{"num_key_value_heads": 6, "rope_fraction": 0.75, "init_std_qkv": 0.0344, "init_std_up": 0.0344, "init_std_down": 0.00481, "learning_rate": 0.00182, "beta2": 0.98, "final_lr_fraction": 0.0, "doc_mask": true}
Each number is 128 + 24 x the weight over its row's rms, rounded and kept within 0 to 255. Layers, rows and columns count from 0. Numbers have three digits each. The size before them is the row's rms in percent of the matrix's.

# layer 3 attention query, 192x192, rms 0.113, rows 0-63, columns 0-63
093:167131177128122089124173114094125122095174138147150132141152131122164101108145143132114121115129160127113126112137124131122125088147155110123151121144110187152090185155149107180164165129147142
106:148131120115168164148125094122125148152109126122155096134158107135132158106111113147142119134061104128160136090113151138152116150105128096180139157120147105139159092101108130098118134103073106
107:133130098162157142170130085141138117168101166127113118100115124115139133136116086135156129098093161139125136139113124130119118116133138080181152132095127078120138082148131101106087131097109117
116:150115186139110132085137130093150145106167121127126145139169111145151153130163147109096151114142112160122129105109169106112092145148113144082093133127103180133129134107125172155166114162091117
114:118135109115120110129122133137100128130084099156136100138105132111072109156059106156150126121147134108096135150125132139149150110099127152118117125167137116130150148157165093082048135118174158
145:136135088126122108141115100158098113156085135152122103112100144122104111134085103145142090131115144104139120141116134164091168122107152112170147131116162096138128112152125098121107147091138142
117:131129137105116093139116114165105124161116130157104101119133152105091106150079104142151104120134133099112127147131137149093167112098159135141130141165159107161127117168120118142103142100174173
105:140121092118123142107099134153149093113103143152104156153110119119151157152132136155094144110088099120117114102122116081124159132139154101128098174121110092139148113110131131134154110118131119
095:152150136140119138126160119150120151129110123096125144114149148163153138094176115073138121139085146156198131099141104130164119149132113134098169110076128149115088124077093150135171124112096094
090:128135118197142159128133139117154101118129165137133129126126103139153177113119131131126095137145121122091147151140082072135093130114117124186151179135090140142143097158131098102092158100107105
095:130150104143122141132139126146146134081126137146102173114153123172162146122136156103116094106152091165127117109087130105120107102157130131145129150128143155159151134128125137148143160104111097
099:110150171128138130163108120116126126144129118093123141145137147152167138139084150087117115134099093151149135121132125087141141128111161146112137081099127128118167145089097100135149157124114111
085:134080109129124121108083120138139097129108151121131171125143109097115133140109141155134119113134148118093128149149131104161118142083161110139144122129131153101106108102132092131112151108144111
089:111171141115137140101104123125133162094096087109142146158104170152125109160096159135147146130137125140109135156112145131187152120109108117122117108121139139135161179106118151151120150176149105
096:156134147149132122092139096133151134110128153136151132129124101174166109144146125106132106091124135172130107121123163128111121124210168135137101126118115133129132151085084132131125138134112091
083:096140124120133098141141187108107165112175096128151104147121134133120137119120166120133141148129100089164138119150116155142146136100119205128118106188167132114130169160150155115144129160132173
110:114130065133155108157126105161088109152102141150138094117091161104114123145089100123164090156117146115135135134117138154094157116127148096187148123103158093121143112141114107095083142090154146
121:131115154151141156126138138116162121104155146107120159133148119151181139091202139120102139114109124166160114121134103122132080139150135111133137149093101137110110127094121160166188119138095093
107:146149129149157143130133093127146118139115175140146111109142117132158159079143104101111111151061158128178121121119138142114124148129142115170156154066116101137094133132116155155183123096075105
097:118117109143118089179131084148097130133145140132118141098134127118128155155131117151123110151178117111125150147134086122127156112143153129152156106140136089121098144145090150160143155144135140
107:107119070161126117116168144123127121091120137129157134135153105118129149081156171171102119110145117136106131117122113162145104133174091138143116144109128159147107129142131122105116143115116106
106:130128148129122155123104154138133131144162113145107162140128135162119112158086164106143121127116112150126099155097164088112121089112147111160102130190122141127181158102069122124137152133175124
101:090133075185150160095131111099109102111107170107116134123128114150182185098156170095109114111105133128156129097137102106145104143161121149155122124091090112117100115104124116107134163111094092
096:149099082185145166141120124125118087123120154144161164144100115118131118130120129150114125107166122175108128121130112136116136092155133132149105140104129141150120137165122074119080127145162115
098:090116069174144141110157072108121061119099174134165119125101098105167155113143112094136116133111163139146122122156084146125150111155125118176118150093120103107139095147126145092091109110109096
098:117115159103119105137106106141127118155148108132147115126102144135119113130148090109148164173108128122117151169147120133155145107127136090099152111106141135119094159127157140130135074146144127
096:108140119130104112119140127086131109111082137108095133091136137122161170128138126122116137095161116106165090085169098135115141126124075129137114120102090124106113143096110146170135182135109148
102:149131103130084079125154155122151143123123169162138130114146109123125139124161135169143152125125102089152162117137106121119160140111148112143140151112148083128111088109088164138177114135129142
109:135122114163130174099085112127155148154112160146084150118097160165131110117116114057147130141118138158110134153083162159088110097125140128150102133112098109121135126125051108120131125099137078
094:106140095160145146126154104136145098118151144096135138159111101137130135124111153083102110094081147185125107134121100088163109127156119115156133123125085116108165157119150118109104170123085112
087:123145076169134112108191110091109102103134147114141110145157110121181172118135169107100108107138139123160095107142105110150106129181102129153140120142111153106118114143106139114112163119085101
097:133169168091086149109130176137103152121120112140135118132138141112083082140099143131154111138178110140118095134108142145094118105082125134126098140158126137130138154108131172118134140108145169
112:176082082113144141104184126124133153132136136149151102129117122118150137116103140102104098149118165121143108122118171170085153135165094100168138084145126121099146132067103150123112150111109081
093:196142092150155100131123129093133129121145103117151154120132129144136127131086150113116103120113114140097128109102132120160121142150104083124123115091131138110148171112133114075091097168108122
106:110126089119125120104191111140075138122116125121152084115097126102119149102125103123118106137151114102169095137166118177078151120142120152144125097145155132158098113094133140138129156080126117
089:163163127158137141134079123089156120148137164108125154120160117166145129126136128116111141105108129183144163121115149120134088152140122099110131154088102145102127132126111116108141104136109078
082:104112121081092112134143119174100118106143081140126119147076147112107116121106133144158128149165140057133116123149128130134170089098151149155104113167162118129135111133158143136111142138131178
065:148151132147187159136120161137164138145142136128108158134155110126176107133135157088114121097140165145117158103132134117131131150161148127123102155140110135132151138111103080107125145108132158
183:102128160135131141141053155127178123113150138123128179153136133140128108150130145136131138150132145165072144129096132088162112128126138093105120127141123116118166116149127115111124112165146156
097:145101174124137124104120126154140183171178115092098120124142152123107092109096147134137140127135180133070145169098120134091149164110105110166160160134087134183070140133132158111089073111151113
088:119127114140087101130150119146124146101115091150142127108141152112151119159161089125124086184131128079146091095118092140149123138163132104151119109092140083117158104115108138115101108130102129
088:097110083140156154115108097118122139157148121116116133130118128153195129085095146141129154090092109147112113137133165111131132131104155136120143144117133146124126166164133136117111144096142117
087:110117090092155132148137138146127112132118105165091132132128166106171105143102155100111161115157151128142147102174165148168132102119149110102118110151127145081124081126105120138078128155148156
090:076128151068097111120117129164149142106134085170124165099130119102151125129122077117129129125183168044162130152142129133114139147158134139156130100121124126130157128149112126119104143126126159
102:145157111131162098153145140108123112109121094075137127152114149120128101143137111120105124077106118151108127111148115098168112139120147138084143121132140131086129174133159149086116099166120130
133:093132155114136138158071161130178111128143139131117168154145143135140088133125152144142161122123115161086148138130123071172118114090139134081136151155114132134151136180133110132137089161151160
100:182128086179140125127157100097111156125122144104135104130149104170134135125112133116110085113101142146133134132114144158103108137160090117135121117098114143106110132106109099077097117106110057
122:127096167122112119155082151152144108137139136163117145142138143128116093137123144143157142151123153143116142135108123094146127119077138119113101137139107111139136136167168140122144091187128150
121:144140104153134109103172100112109151132100115097144084116116101102117175127135122119114112130135115118155096127135110178092141133160104152156153143111133126122115118103105131126131159091109093
124:101122171140135141134084150138170099146147143139098172154120132159144100129117147125129138131138136162080144114109152100161131122118138096112111126137125128114146129147134112117111123153146158
072:147145139101075105112127135147103154096080136146185144157141128078084124150123118149140150136130116136130128132128146127137130099120118089104146133157164094120145066130148149124137096132150136
099:072136148142128143106137097141126113155113179125145132113122101124140138093154066139117106121148064141167123114124134136088152119137121110105127114098119160139107123125121131136134119147106122
088:142121128146140124157140126122143132097120135109134109111128099082130111169171130117141091174086093111131136140114121166145117154164094078142129122131128137090129117127123123103135142116129090
093:142147130157103141129150142108157113152116123157079123144101116107101141142124101095164125164181111134144112115122116124145122145122104144169093133150124170123130101100129129143171139156086095
096:100124143140099123105131112152118120125107150127133167105127115157131123071137087105138112158124118115131118128147129102163168138178143172098123078142138147122110143134151087149128169133091158
089:081110084137188165134107138136149115158118142124119112125127107130169111106125136127103117092090136143112142131113114108140114137098178138096164151149119165119163176133134128126128153070181138
092:141135134124106138135121124099119152065093120110150118138138111104128164142138146105153101119136112148130064109120156107107142176110109168145129116113085100138132091134156127137134128167084110
088:144161129116119106173115146123105130099168094142120115147121157132116155124082125109140078144131138095160084153107111114117132103161127130135117126090151090150162102180106114116137159138129126
087:115183112111168146136102156131121100062118096124117143143117134059138141158124118157113132153160110080125111163166129147117149132136107119111136111090153130124147119164156136111153130145168149
086:192139139095107083136150110128125127108144107154110146146131132118094131118106136123151118173144144112131130195122142138137142077137116091135108129127129107164109103141123143134132103182107116
092:146135114141163158174140131138141146107131148102104104132113100101132136140142058092145153126094088101155112154126172161138138146150107071128152155107179163125116131131119166104175110126128104
091:124183177126135143129141162115138158121119127118101130108148131105065181111116084121139142158152124110146123153169172154137135134121133132121142113131131126143128099115104124149163069125117086
093:156167098103132121103130160147112086128089142111135160136138084096125114150146118131102149097136118161185112131121138137113134111174148147121151133112153118116154103120088121090146129141100094
092:121151150112121127149118120131117143087148133124116147163141175124096132131115149110147131093123159172106130123151125087145105098071153122100109161121130097168157113097168139121106140123130164
# layer 3 attention key, 192x192, rms 0.114, rows 0-63, columns 0-63
096:142130071170151133183129126116131144138075168114142083171087146096103136146088081149138125105127116123120115161125109142151141119092076089131120144145108136111135105116172076090097088135124109
097:168128107141112125140076118113127143132102105126094160078125185131149111135103118109116117156147105079115144099130126125091149151140081112049176115108120142112109172119133105113126138094169087
119:133119146126132105078122101104130142146141111142100163104162133137139145151135158130071113106132142116118142104112131119077102164112150140091151121080109080126096139107132121114145146077155159
127:101144125134130145147108129127137104136126155114177111135073120104142117117108117088150115135104112141112125153126112155163141094151124133173100123160170170122157137141119118119079121160120101
121:129139147112155117077128143124146155154155096135083159122164111171126135133138147129085149127137140114117158099096138112097076130126163114101127106096098102132132126106110121141146153081156166
116:146121132130106118147150136127124141137130150143097128129179150152118141138128107133103129135125140101157131104123117065097157130111114129108134137080116092196095114121123132141200118114088100
113:147116117142115109138134132111129159137127173125105140121166159144116141139129107148109132122115131123151142112126121083083152137095110146107135149071127101218094094113134130139175106098083101
108:136098129126094126070091147111155149112097140083122130097104111092152123068145156128132142118112120159103091175157171161108113111119162153132142131122087133129123163121138111116108107106129149
096:083105118119114152129148105133076093103115105114137127145120088117113106129137162122136159107133137122167111144163168156201112111168164106130112134145124137088181125158132122107101124147152150
089:159115096114132105101133138115113133150097101128136134104136077153144120166115144129122140077120111082154094124105118135133105124139159135182117119172172133105165136102151117117132143114158106
098:134110117136132128108160155098156154151137100117129135111102100105160110059150167152136134135115101134137086171122080119151107146102144135174155140173171161136126147087177154119112093159112122
095:161119107142099121137126150155119177096117116121105124171111115108133154165146122115141120148139131130129108100159120119150167132145162165119152143200082109083114115136147161132117106146124138
080:103115109193127142150132111101154159153122119121149123130113148095173189146124120129119118119151135127147121124135118155115118128112094142152151124091131139126133064142113097119117115126063108
095:151153138148128116177143084088114112145093143119124099100116135064119128112120099188147133095161092103129142150147062155124148126116094132135165116140101090150122126109156119132128107156143119
084:129176107116118071134157090161115139114138143157080115137118134136120157132114108121129112120111152103169120107150112136123173124116131143141110118144115073117170093153107160130153117116109158
078:108106120163133162124135145136138143137144080151158143156131121055119093139125120093157129143148139123141067146146113134136114132115127141139093113126094169110124148137139121120099121180142143
107:146117141105120089117152121145128143134148137133105129135173139168120144141138104147090136118119143101151141098136137074083157134106132128107121131110133082175090102107101144152200127111100129
137:119122135147116142166118128124130112118097134116156117141087115078140126116116112119175131136116099157120115153127117165186138135145113122154127132186142163108149142157153114102076087181127103
082:095084136146089145168105119102126119137069152133144147139150124122107144140123127157125129112113123131119107156170133111164112092121098112099115162133108116162152158129139123117136107115092066
092:173079106137102145147137134149125204119120091121129146165174134122122112140124090122155116134144121158111125101161178113099136129117135151075104177130124094148113169135111132164145100112090128
101:105123113130148147139160115099116098194133107151193112087123098106138093104133163140145108098131112115122111168100109137141075155133105119164147090155178186131130154080146115128097128121124131
103:118073133096120091119122154167188177087153149130081117134107150113166126114133119119109129134128107151105120087143123087110162132125169175114128108129114140091108126155127157111109126133116103
092:141138101114126153135138130124103132116093095113125132141113089127152112171110139125128140131106132120124081122114120158167129069145107113142116108181126151069181180130119141118085143146162146
098:105148096133144118109137139107149098142122132129135093070124155084137149093121174134108097106100109119133122132097133117099112155122135136172135114223125145106121128058133143129153106095157114
102:126088100123133122126112144113140147137086151099155081133164129148103144166107115128100150126104106127093136123133197170127108111165119105126103096121125096100173157125133129108137138087167161
091:103124136130108145128124138149140090105148137122108127155122151114102137174114080123106159133191152156101154133151146157083135128144144136096104128163080102135070094167116143130130130119121167
100:190112132122090125118123108095122159136095157131133158127142141127121138136133124119139143209069119141105154130126139145152161135145103108094128124103119128117127188120126129118120145166123125
101:134051142101140143175102115117144136106118114100161170130115129129135092109149154118140147124163130154105114163176173120120091110102113147101146105119108151145139116164173069140135138142125147
107:092127115118144117113116141149128111078095160141080103126104177120121120126077104140130120166145117135109100090147128114118107126102154172145106130144137152126157124160126164109108123104188102
091:146127092109109146143145134143135188154107085124118106148138075131139129163141112092126154086127119115129083099094103139140144158141156125153130123183150124069145146112122162117104129105147160
085:138121100142105126120179093130114138175104103146161113163156071129133121146133105112134133109078137106173097094095132145161132146152102100139126103146172134098163157097107121125115159135107147
095:096144151101157119146134144125115128139151170155160137114108166159133133080130119148130140156114119133119173156133116105150164141111109121132134110084160140131144116112154116119135119130124128
098:141111193142111179166116130134108155137135154113119129106158202110169125138175071148137137154147103153136121143192097105127157146105105131116162152105113144165137105124136135170146133121128101
104:138137107138112097120186109136094165108160112126139084124153094107108117096112152119144133124108135125163118104134131157133123132157113163148114138109146110131098123092145167127127129123111137
111:154113140131113140133132120145111152140153134145085109118167140113139114135118129118122140114121160104167115132139133107136134106105110113144126145123119094185099104132142163156171120123122131
104:078154133131120111118118114123140098116116111137183124132097107126131132114143125110127106127150109152102142116128109153137094140155151141134129089142155164085160137108117127104112144138133118
111:146101119098126136125105140144117162143157111140079129136171129120133132115109134167145160124106148087162125133141152116142165149088099137141116148120133111170087110167123125145143129110130152
142:099120159112123144140095122111155077109112145119155131138116119141133141185142118101138093135154102167104137150138134133108100126128127131121141118169125138109156132126136111118130118156141096
060:117120160111119141087095136122127090130081147144139088153100151123087126169143126153153074154171180103100096129112132130116094143119134127149101130143113164119174110141131116148114099156142118
102:142127119123139127174127144115124099129121095152151112149133169126156112195138080129118155151140133144139132101122163137114136109135115148080123088083111158133135125143132106145115160178113159
086:166065120093104136066143111171154141144116131139131113103144111089084110114135147143154113128173168101156077171144083121137112126109123121197152118137150127105124103086137151116142084111096134
085:119114123149126133144100122115128078130145139125126131111124162151168115157126126125139147115107120139144170085122192132115170108104158102075109110171156097116142130119090133145114171112138180
089:122130141090116128113116087124165123118136155073128090077104105140120150151167121135128122165105111078122124152136108125122096164137134112142155127136151107135133094096113128157149135097123098
087:140114125112125136115122070143175122135121135149130117139154150111125111126152145146149137115126156117161128166135108134098144119123082122137189111138074129118089158112113116138130120157138091
116:149110155111109119112155099138102144115154135127085098116131135119159130106137100144131124120150137091166086117164120112104114138146108099139111175097113126159112128102109152156164135093101137
120:118139096132129107099130125111131136122104104117182144149111118138109149097104153115108133111106098142092140107109126155140125156138132146131142101145127143077142149109141118089072124162143121
087:161148107135119112110164089154065170121151136143135120119138113092126119083122149133115164128104143139150110097119118135142127143143113148152143132116121124143091145108147130109118161118119130
094:096139121114129130120110165105145081122111156104125138121085126164139162156145148139127101134151100132106135128133156134132124130162154101093136101144163146086192114163115131147119123114140130
080:162124128146117136102159131160107163123143132159106124130163133105148109070112128095126125139096149145161101138146110113111156134127134150148105135106123099135079133093135151126126151135101136
064:120096132099117116154078095144121117139107111143116108124120124119108121174156109134164087133184118113126091145113116118149117134132126123129141121161148111124182088163104151135140103159130110
210:140139123122128109133165141124097179131146106115103107125161134112114126088121111148125149112107157095169112131163096127122129153128122169116110152108133134150086134126147155152143118108110127
107:099118117141105167117139156134103158161108121142134078136119126114096145154137102137134141102155156139211117132105113138132090152137090118186107157170157117125121102129139114113137114097127171
091:171109117107124095108147077142116148102117172117179131079108158117120118100128141131095138137162125136104100159154122110141148094129121151176116129095093125126141094061150156135123111131106065
094:116096109149124155117109066179104124134124089105132087139100099125103113169113109147104093122104134142166159119147108116152130158121157126133113141118155130126172120098110127119141098097131137
098:096151136138104172087119141162111132141122162149095127117141125164091136161160128153124134113138134130114130150145122131123120138135097149142140163140123109121136128122096153103111082089167119
090:120096146151154164110085097087108091122130149106075136104117119128152121121128127136121150151126091130126136125165182145091181126129128113113118151152113123138098135112126120133131158100148143
094:113138079143134173107159111143139164137122105163123071163110114100137126144131118168163123102113146125165072109130093136144149136128158138130096120126144123143221159120145126124132114104109094
093:135140146134111100108119139095141089113130116141120181156114121132134087117072195084185080149140175103092125146154166142143136121112141100107171119170117126126120162144093123114120094182121128
086:170108143139159122159133112105123124144124137118151140121160150102150097131148121116140108140124150143101130134143126139155125127097060143154112122132081165138106177120125149117111138142150077
091:149142132100095091167151179117130149104109121120191155163144119118139147127126145105141129136115132149134168128102099129163079141110153153087165119130148145116123117167139126122119143176112168
093:148136109146133107113135105125082197124131129096156089102142133128137107131110133172101120125120107173138117159138133118148137128135136144132132098140123135136115141101102128147147169120137089
092:127176107164111080158161117121086152107123107077111136120119155114120130158161082122127143154147123145173166141155115158166142156119118164130154140117172173132129132118149145128149118141141091
095:100131142125121111109119077145117127144112149129124091108128095119100129095132128127134082093092158127157086130128107160159089191124122105148140100133143110111136129095120134135150139122114084
092:088113143135160117157124175115153141112144093138098151155124107131155124155148149162131127140166082136144150117140172117112161134097136125089130092112141162138124130186124070157149124140102142
# layer 3 attention value, 192x192, rms 0.0859, rows 0-42, columns 0-63
081:091098156125119105133120092110119164121150102089117132115102088114161127096158110138119138174138113132080119148167115118143140170162115145158148098113101114114129157131114130159116170122132111
100:135129124141166179120132124190077142104094090098140123135145111131105101154091133209165141100118173099144107102147154102192123120134128110092146144143144096116134149112176128101122112136106148
084:152140146159132124087134141100140106155116160187148128157153141153140124154126140118128140098108143180119149107086114123110110105115150100144121135130165141143127149153124160131127108133146130
094:115112168136120091145139118107176126179116090139084085125142146117094156146146101047093155124149098115142151103162111128088124133144075129104117143112117136138095156109089131125121144112122082
101:125104092130163156151114087125099133083130093097147118132128136121113095142106124166146086112130103105133121149151163139152139098118087161111148119118129119144146123140151089102113113147091103
092:103112159090133157119111115140150155133139108128120110128167094096145113144119091063154117166153112149130096127111098126117093097161085153092108115112117121140130136192117101139135135082126160
102:142146116112099131114135181168124131150102164147098106148148146127122132138105117132103121136088138169148125101059138122122120120105149118100118147132170141121109101141167155081128094130115144
119:111137127076145128100132096179133177135142117104174124089145082098131151139122151166145130149109155119141152176135108143129173132149116158125135141147105166124124095135132108107128119110103141
106:183101131153129114175124181101144120082120149121107114127102128125112156103174102133119126107148113135141143129151143105142191128112119110106166145131100108128137124106110155148121125131125092
102:079127154173126126080133157134119126153145112122091193074127111141152150094163114103118136143117148149126124122109180114131130197130112135160075147132106102119144137108121100140129170108157159
088:137137119125142150119118123147139142135121077122123085078105108081161156117125145137127109165117099113136105120163118147106105145144136175142189070096135114122105153070111141129132114097142107
085:128089140094094127101127153143128149144107130106112092091132160130152099109145123073088145134100088149135146101105154129095138144103106107116166144106162160125110135110141102118106132092150101
092:112105152099146103142108154089167090116139148121137149154150158148137094118113080081113156087112126120153109132128175133191071165107092089113129121166158123129129138154099131125108125151155132
096:156121121146117113148119109149135176095116104118080112112122112106141072130109122103143112135091087101125131142129103114133136128123133139140159112149126143125111112147126128105132142120087096
093:122117116148110131179120125102114086115118162110142122129081150142116128100129112102104135127087151135145137126109195145149142143101133118146160132138102150137126111156137104099129099148132121
095:147127116141129143159125129132127110171119118115154169174178113129133204142124099099151128095179100141130101108103103130135114131118153085135170131158133117149136151131127123118127116140131173
108:112145135156139177134145133179114148100154074095131109109106096118138139134131089142155133123138178120136111162184145119136126132152085141117074169131110104141127133160121107139135131138101138
099:083134110131119075142127073137144135101137107148139109139144129124106129189077143111137117119121133142127143081135139107097130100134136127154139108118090110123147111160080130103127105147121136
105:164116141139157111119121112145065095084136158145109105113081121135096137132112115135137087142091158138118122131147112143140158127133165087134158161132116115137153080161206140094127119120114098
094:127092156135138154175113089117104162095165076106113172097098097117170149084140122119143154149135137095113104141184148130128158111146112152127167096130094122126128137142111089165148164106132118
108:124124108148150139079151138111136070138130098114150129092103117102123103136085160122161122072133137122129096147142139166132108136134106116137147134087101156130139121087128082117102104137124125
092:112117186113119123141126106144141156179126099109147121162172110119153136111149111100148180172129129110098122107099093130136096167140060099145150118103147147125103172096129129123136131115104134
082:163121126141138119123112157123128141185094121085142136163158132178130107128110116157153155152119131147112133105100109158140135130124097117087119171119145136130121146120178186118100126136116133
107:130110159098094096071138200137161082129137136156121148136120165126151072109175135144132134113159139134172109133074152140073116144130139131124082117100129148116141131122158167126134113131134113
107:127154128148141107153130131113137186167130164115115121111162113137132120092122115141098146127104137084127153094095084173130127189131102118148143155131114121105124136106164135115121114139105120
104:135146115179126179141130118150091164139108146121080101149140111135124136150108109137093135140087115115113138127118110132114142144137185128115101149129173091136110092142137130121131120105082141
103:102150114143138157154120077108102162123143079076144105130108131115120190115120157133149170134099152090131165178163156110146157155111093143144164131132117113149126122118103120138129127131103130
106:164105110136131140173142140111128104136121152120121092120118133115144151112129113131117145118148088152106087155151090140116136127148121129113124141177111179130129136155098098122135096124161084
105:146212120111151147115134108100111097123149157119098135135127119172087140161100132164127119072114130127117107121129071145131126119182151104141097162156134145137109150145178159127140094149154142
117:090146086128138120079131109156103103123100097108153137117127111133122097135093175085143139102109106155106127128124130143096113060129112158133095137102112156125132127088062095089100163086127122
110:080113141102120131075122130131161157128125072127177117114132127111117075086127132116183162168131128127140111192117173139115113111112063150146106122092126151144111153075125135143118146152110109
117:130145155146094119134111110109151118183104121103140118193152140084106138115165078129161195145141098129099156130094117126175127166115101128101170105114175101132102137110162128135128124145128165
104:091143103136105154144140199145172138151137114112112143128100121140174127170163094084126129085114141110131144137117139128125104148118179137150148131132157136107131101142126102129128158113136142
106:159088103130151115156125123132109146126164159118140153131155147172150126133134130140174099097111180122105148174120130094163112121114152113140155157138139160109113143154136123134106097150119134
113:132114134104133077140138127127114114118121105144144145103133154141109120131148128112152098136142132095150119148165110155107142165125156165124114082115116168125150158109145140131127163165110152
094:114122116136149109170138162137100081089125163091128114091114152151121159152122142144142095112149099087124138129170122122143139112177109145098139140112129154119134126143146136135112145160132142
103:114117125138091139070126099123156148122122093164107149099145125122133148146141080161153109144117195133138104097116111131137128094130144100145095165161067073157092114103085141144148088149133113
111:089111109158109143078131079131130112112116106159110173135111091131130141111124102125132123133118146093128121097124135136108155129113151116136077174113098110131138124115095137141135115157099156
100:117166125128109106124150133135113107108132127069066119090107109188127124148139119141127137107116099103134153062157148116132139122167165127096121128133184129111145145135109157134139126108153147
079:120138119149119123121161160105100151112100114068071132118125097107103129121108131161135150090153084136104146102199127137113137126148118107091137116109155154094147142175139133133101110135123136
112:105131160169109110165115124083129122107142187123136134134110162125142161113132126119088156141120117147112134147102120101122125118125146104139166123164085148107131106177152104131143105127176143
098:119130126117063132080130103101099116089091137094096132098074110154153169100097120141129133118121125140145142089134190159146127139149116120139084157143090137132137114160140113119120098098150135
090:119118117143153144130140124104107105099102129065093074132126118114151127160137131167139123096108125108144130102159114127125156095163130118103108128148128139104118123153144150123139135142129137
# layer 3 attention output (transposed), 192x192, rms 0.0814, rows 0-42, columns 0-63
097:123139166128135125116087155111091125138161104142150119117119127136112101156104110142084143126114090131105159118092123154131139119145129132102103144160104141149144136166157078102089118140184157
097:161126116136090111106181126126127120121149174116126126149132100129146098161138144133153159137128142130160113121097078095114168136156114117144164126104126095173127163104125148136115106133157096
094:117146148078104129141135112151141143123102147129108131113080121118111155113132130132158124152161165107145125156150131104121172152106130128162138106106128157088124053095128096142156132096095125
095:137128138111161134126172124123125168117121137135135149123128146155158127123118123131147122123153137108119138129164177145108105091120121157123094113128146124103113066155031135097136121136095156
113:138112100152118110119098143114151102133158101142105127172158127152115122133138137126154125111120116137093104126124116106151128111148139131126127136087149087183103193086149185155148133161145109
095:146139104131151091156106126130136159143132105115093143140129147154116157096100143167148064088134153124093148131170147136142158141103158127131112123138125125164140105144102154175123140166150147
114:140117095159146128145203092131158129107084136104114131105130130108152164101158150110146130108117156135138102113184127100138129148112135120143133134103144140101115091103116162178187138139072101
105:100126154116101131136090166136167119150135163101110119133132126149126164132144163095125122098158139147125162131125117114124162132095109119145102143119112106176118105126177147141104125111157120
101:159127095142169156113111117128112135122160120126111100131123161116125114129127093133110130140104101127185092066124170134140083158149144124099106141146173138144116125140075128139169130116110094
099:169105131097127117156168131121104131108120154121116116102078093126122136129107096115112138132103136105155131112123125145096132133127099128126132109165140165127165098088116096077090154113117117
089:113108150152147103102111162103148115158126105118157099144162138126129093143112102133128127153139124160099144112094149137133123105132137097107111111137131101175106160157099127094118106127150154
092:127112132159166122131233111127149137115068107105089129106119118124131162085152154124169132095120162138089102115187115104135136121136142144123122136093135129106125121125105145176169132143078138
088:114091083112110097134103099147095137155131110116082155099123114093104104112166125161126135128131113095124096088176133156115131154118143170099147124156117139094135180118122136176108138127121121
091:125133120109167097165123106130106145167080087136145115124147134158079134122077096137127107110144124119086170121137155112159150136096113086163100130137145131126115110165141134166147092165115155
095:121082097162130133097147134125121109119135101106124106147152074109122127115160156121106185114117125137114082107130110124135109158168111159131160151120122119144125177077123146165156151130150096
091:117091119169145114101143155135112115099141132168096142142115090091161113136115129131111130119123104143104111105103115138089147164155106185124135132086111158194136153120115151135073130169134089
111:148138108109133125134132158157084155121177137124130132149121139193139136122119135094126110102122137123133162140102120150143160115133134143132126139159114146179173131141161144134116130154164160
101:080112164155096104124087123124120091118118114148131144142144133144116110141118135087127128141164118155102136144154150106114110135073072126142108112097140107153117137107143167139110104137144122
110:115145116106125141115148109142112090135125106126139115125126115094132155123141186131119143131151124146106119113138113124153160153157100076133145158143105136144109144121187099164106147117163140
105:107141154124144116102065160128094128153156120143142122123119121145097115142112112144087121133132112122122158127094126147130127131149137140101121143173097139148143166164152095110094142131186157
104:138133128087092139144151176114156091156133128142135143144126118134128125149148105122160159170153159108119146168116073129119121115142133155127152113128155087160134154092140120090104129097119122
100:121101146115124122149131135124126150142096135145116143103098110128080138113101098139135154130130127118136154154124151143097158119105147137137112090150135135124121076133086122090137114141119139
090:158131107104124122165172104141131155130089118134120142114101127111110155119119131176180138100133145114190143129133101104116152119119159131171127105130137139096150060118124124130138118130095153
115:156137159132154130154139124147136149119109131118105146108099146141132129080131090110150128123107151125131136155173150145143112135077135138127139109143121146059115096100144112133143139111090137
100:137144145136088142107144143124133111101117157119126145153104083103106101159107128195137140110145095125090132135144081124093150110144156116130154130107142113081116103098091094119137096161103133
104:119152090131141137127180115125092148125144119134149138138101120105151134156090167165105117100097131120115129091121126138135143113165125088145120157100117131162150112164106131150128125174169134
102:107104108129136130107089153118101145123170131125116090159138118148117116169114103106126144113113116142159123151061130119105146090140108149145122127117117110203124158149114146104112136143151125
105:110160119127162124102188149121117141125143104163144104125141124129168133142115154128106129137144134129111135101117101138145116144164135156134119176151119147123150146163112137123130149147181197
094:133132119086091169137108095162111151121153134148159147153133129114140127124106132166151132146142124110162136195093095113121141130143105099139139118132144131078162107123177098107098122128118156
120:133109137118127141139185122120170102161097136125143120149154087143127115143137162142132124148157199129115140142153110088145136155119105113135108138122158103154145153090138134133109110099103130
116:172104153128139132157086133127138142158125107125110123138154135173120121110142103122138130108114155123106174159132163130134152133073133142133096090133139126160117115101116146138141134135112148
120:127078106134133125133156144089095151116132105136134143111127122125130125143104115160112135085101102104115123128098140147105137115147136177114122118111106136157129117168115140127146104165138116
099:153127099143119097124133131126128108136119122103153101149123074094142139176134129107165119147120123152151096113129128117105152127106153125152126136173114162121218127148136172157109137141190140
101:156140119112120115118159116129122138131154124167086111086096134138126137084115126134103137104114121135144169148078129108134142152183144133152151155135111138135194142133107131087148143130118079
111:129166153084112113149049131170125124173140100146147158131108144113112101143123105131091136190147127094165100126123157131107170157117182096121106108169175122137124106125127128141128136095164135
100:082126157076072111150190125161127133133111120139154147150103090118125151137166105148144146163175147069133100110109148141115146126148132126134108114131131102119126146130135140143099145110185130
112:151148130159163145120132112107115116090163148099118151123165092172155155114119158150109122109075093144096157148108122123132130114122095126108155108110090154124156120147144101125137116161108075
102:126153186088131096127121110117124137115132121107135126122162137157136099130111188184118170106129093113098144157116148121137125108086097107146176125119112100071116122157127115123140113155137150
106:060085126101111110152182099175144138108127140138154131148082092114115144127163128153157158117162138092124073163129128147139150128135126113175127167135128097077125135138126142120132125164195128
090:075107105070123092140176122141172155119114129152154115150076127111124139112163144137105121177141142116141098127125123146147162155157145131155121163163144095116088167111094152112122139138160144
107:134133118149108151111154099115149146143121122127123123123145098158155137151134146106099131126131115145163129115102147130086115117127116098150112123103121128127156090098135129097162117133113099
104:127120118130106127101164117103148133120120128119138106132135103141149127118150147130144153117166134095125102154133118102153123150120044134155124131092127088106098157106140147130111113158141135
100:058093129099131118151193117188152123118100125162129139131099108135116150108130127147119173140169160098138105123122153147149133145139138133126133131149133096099096149150184127132105143159174124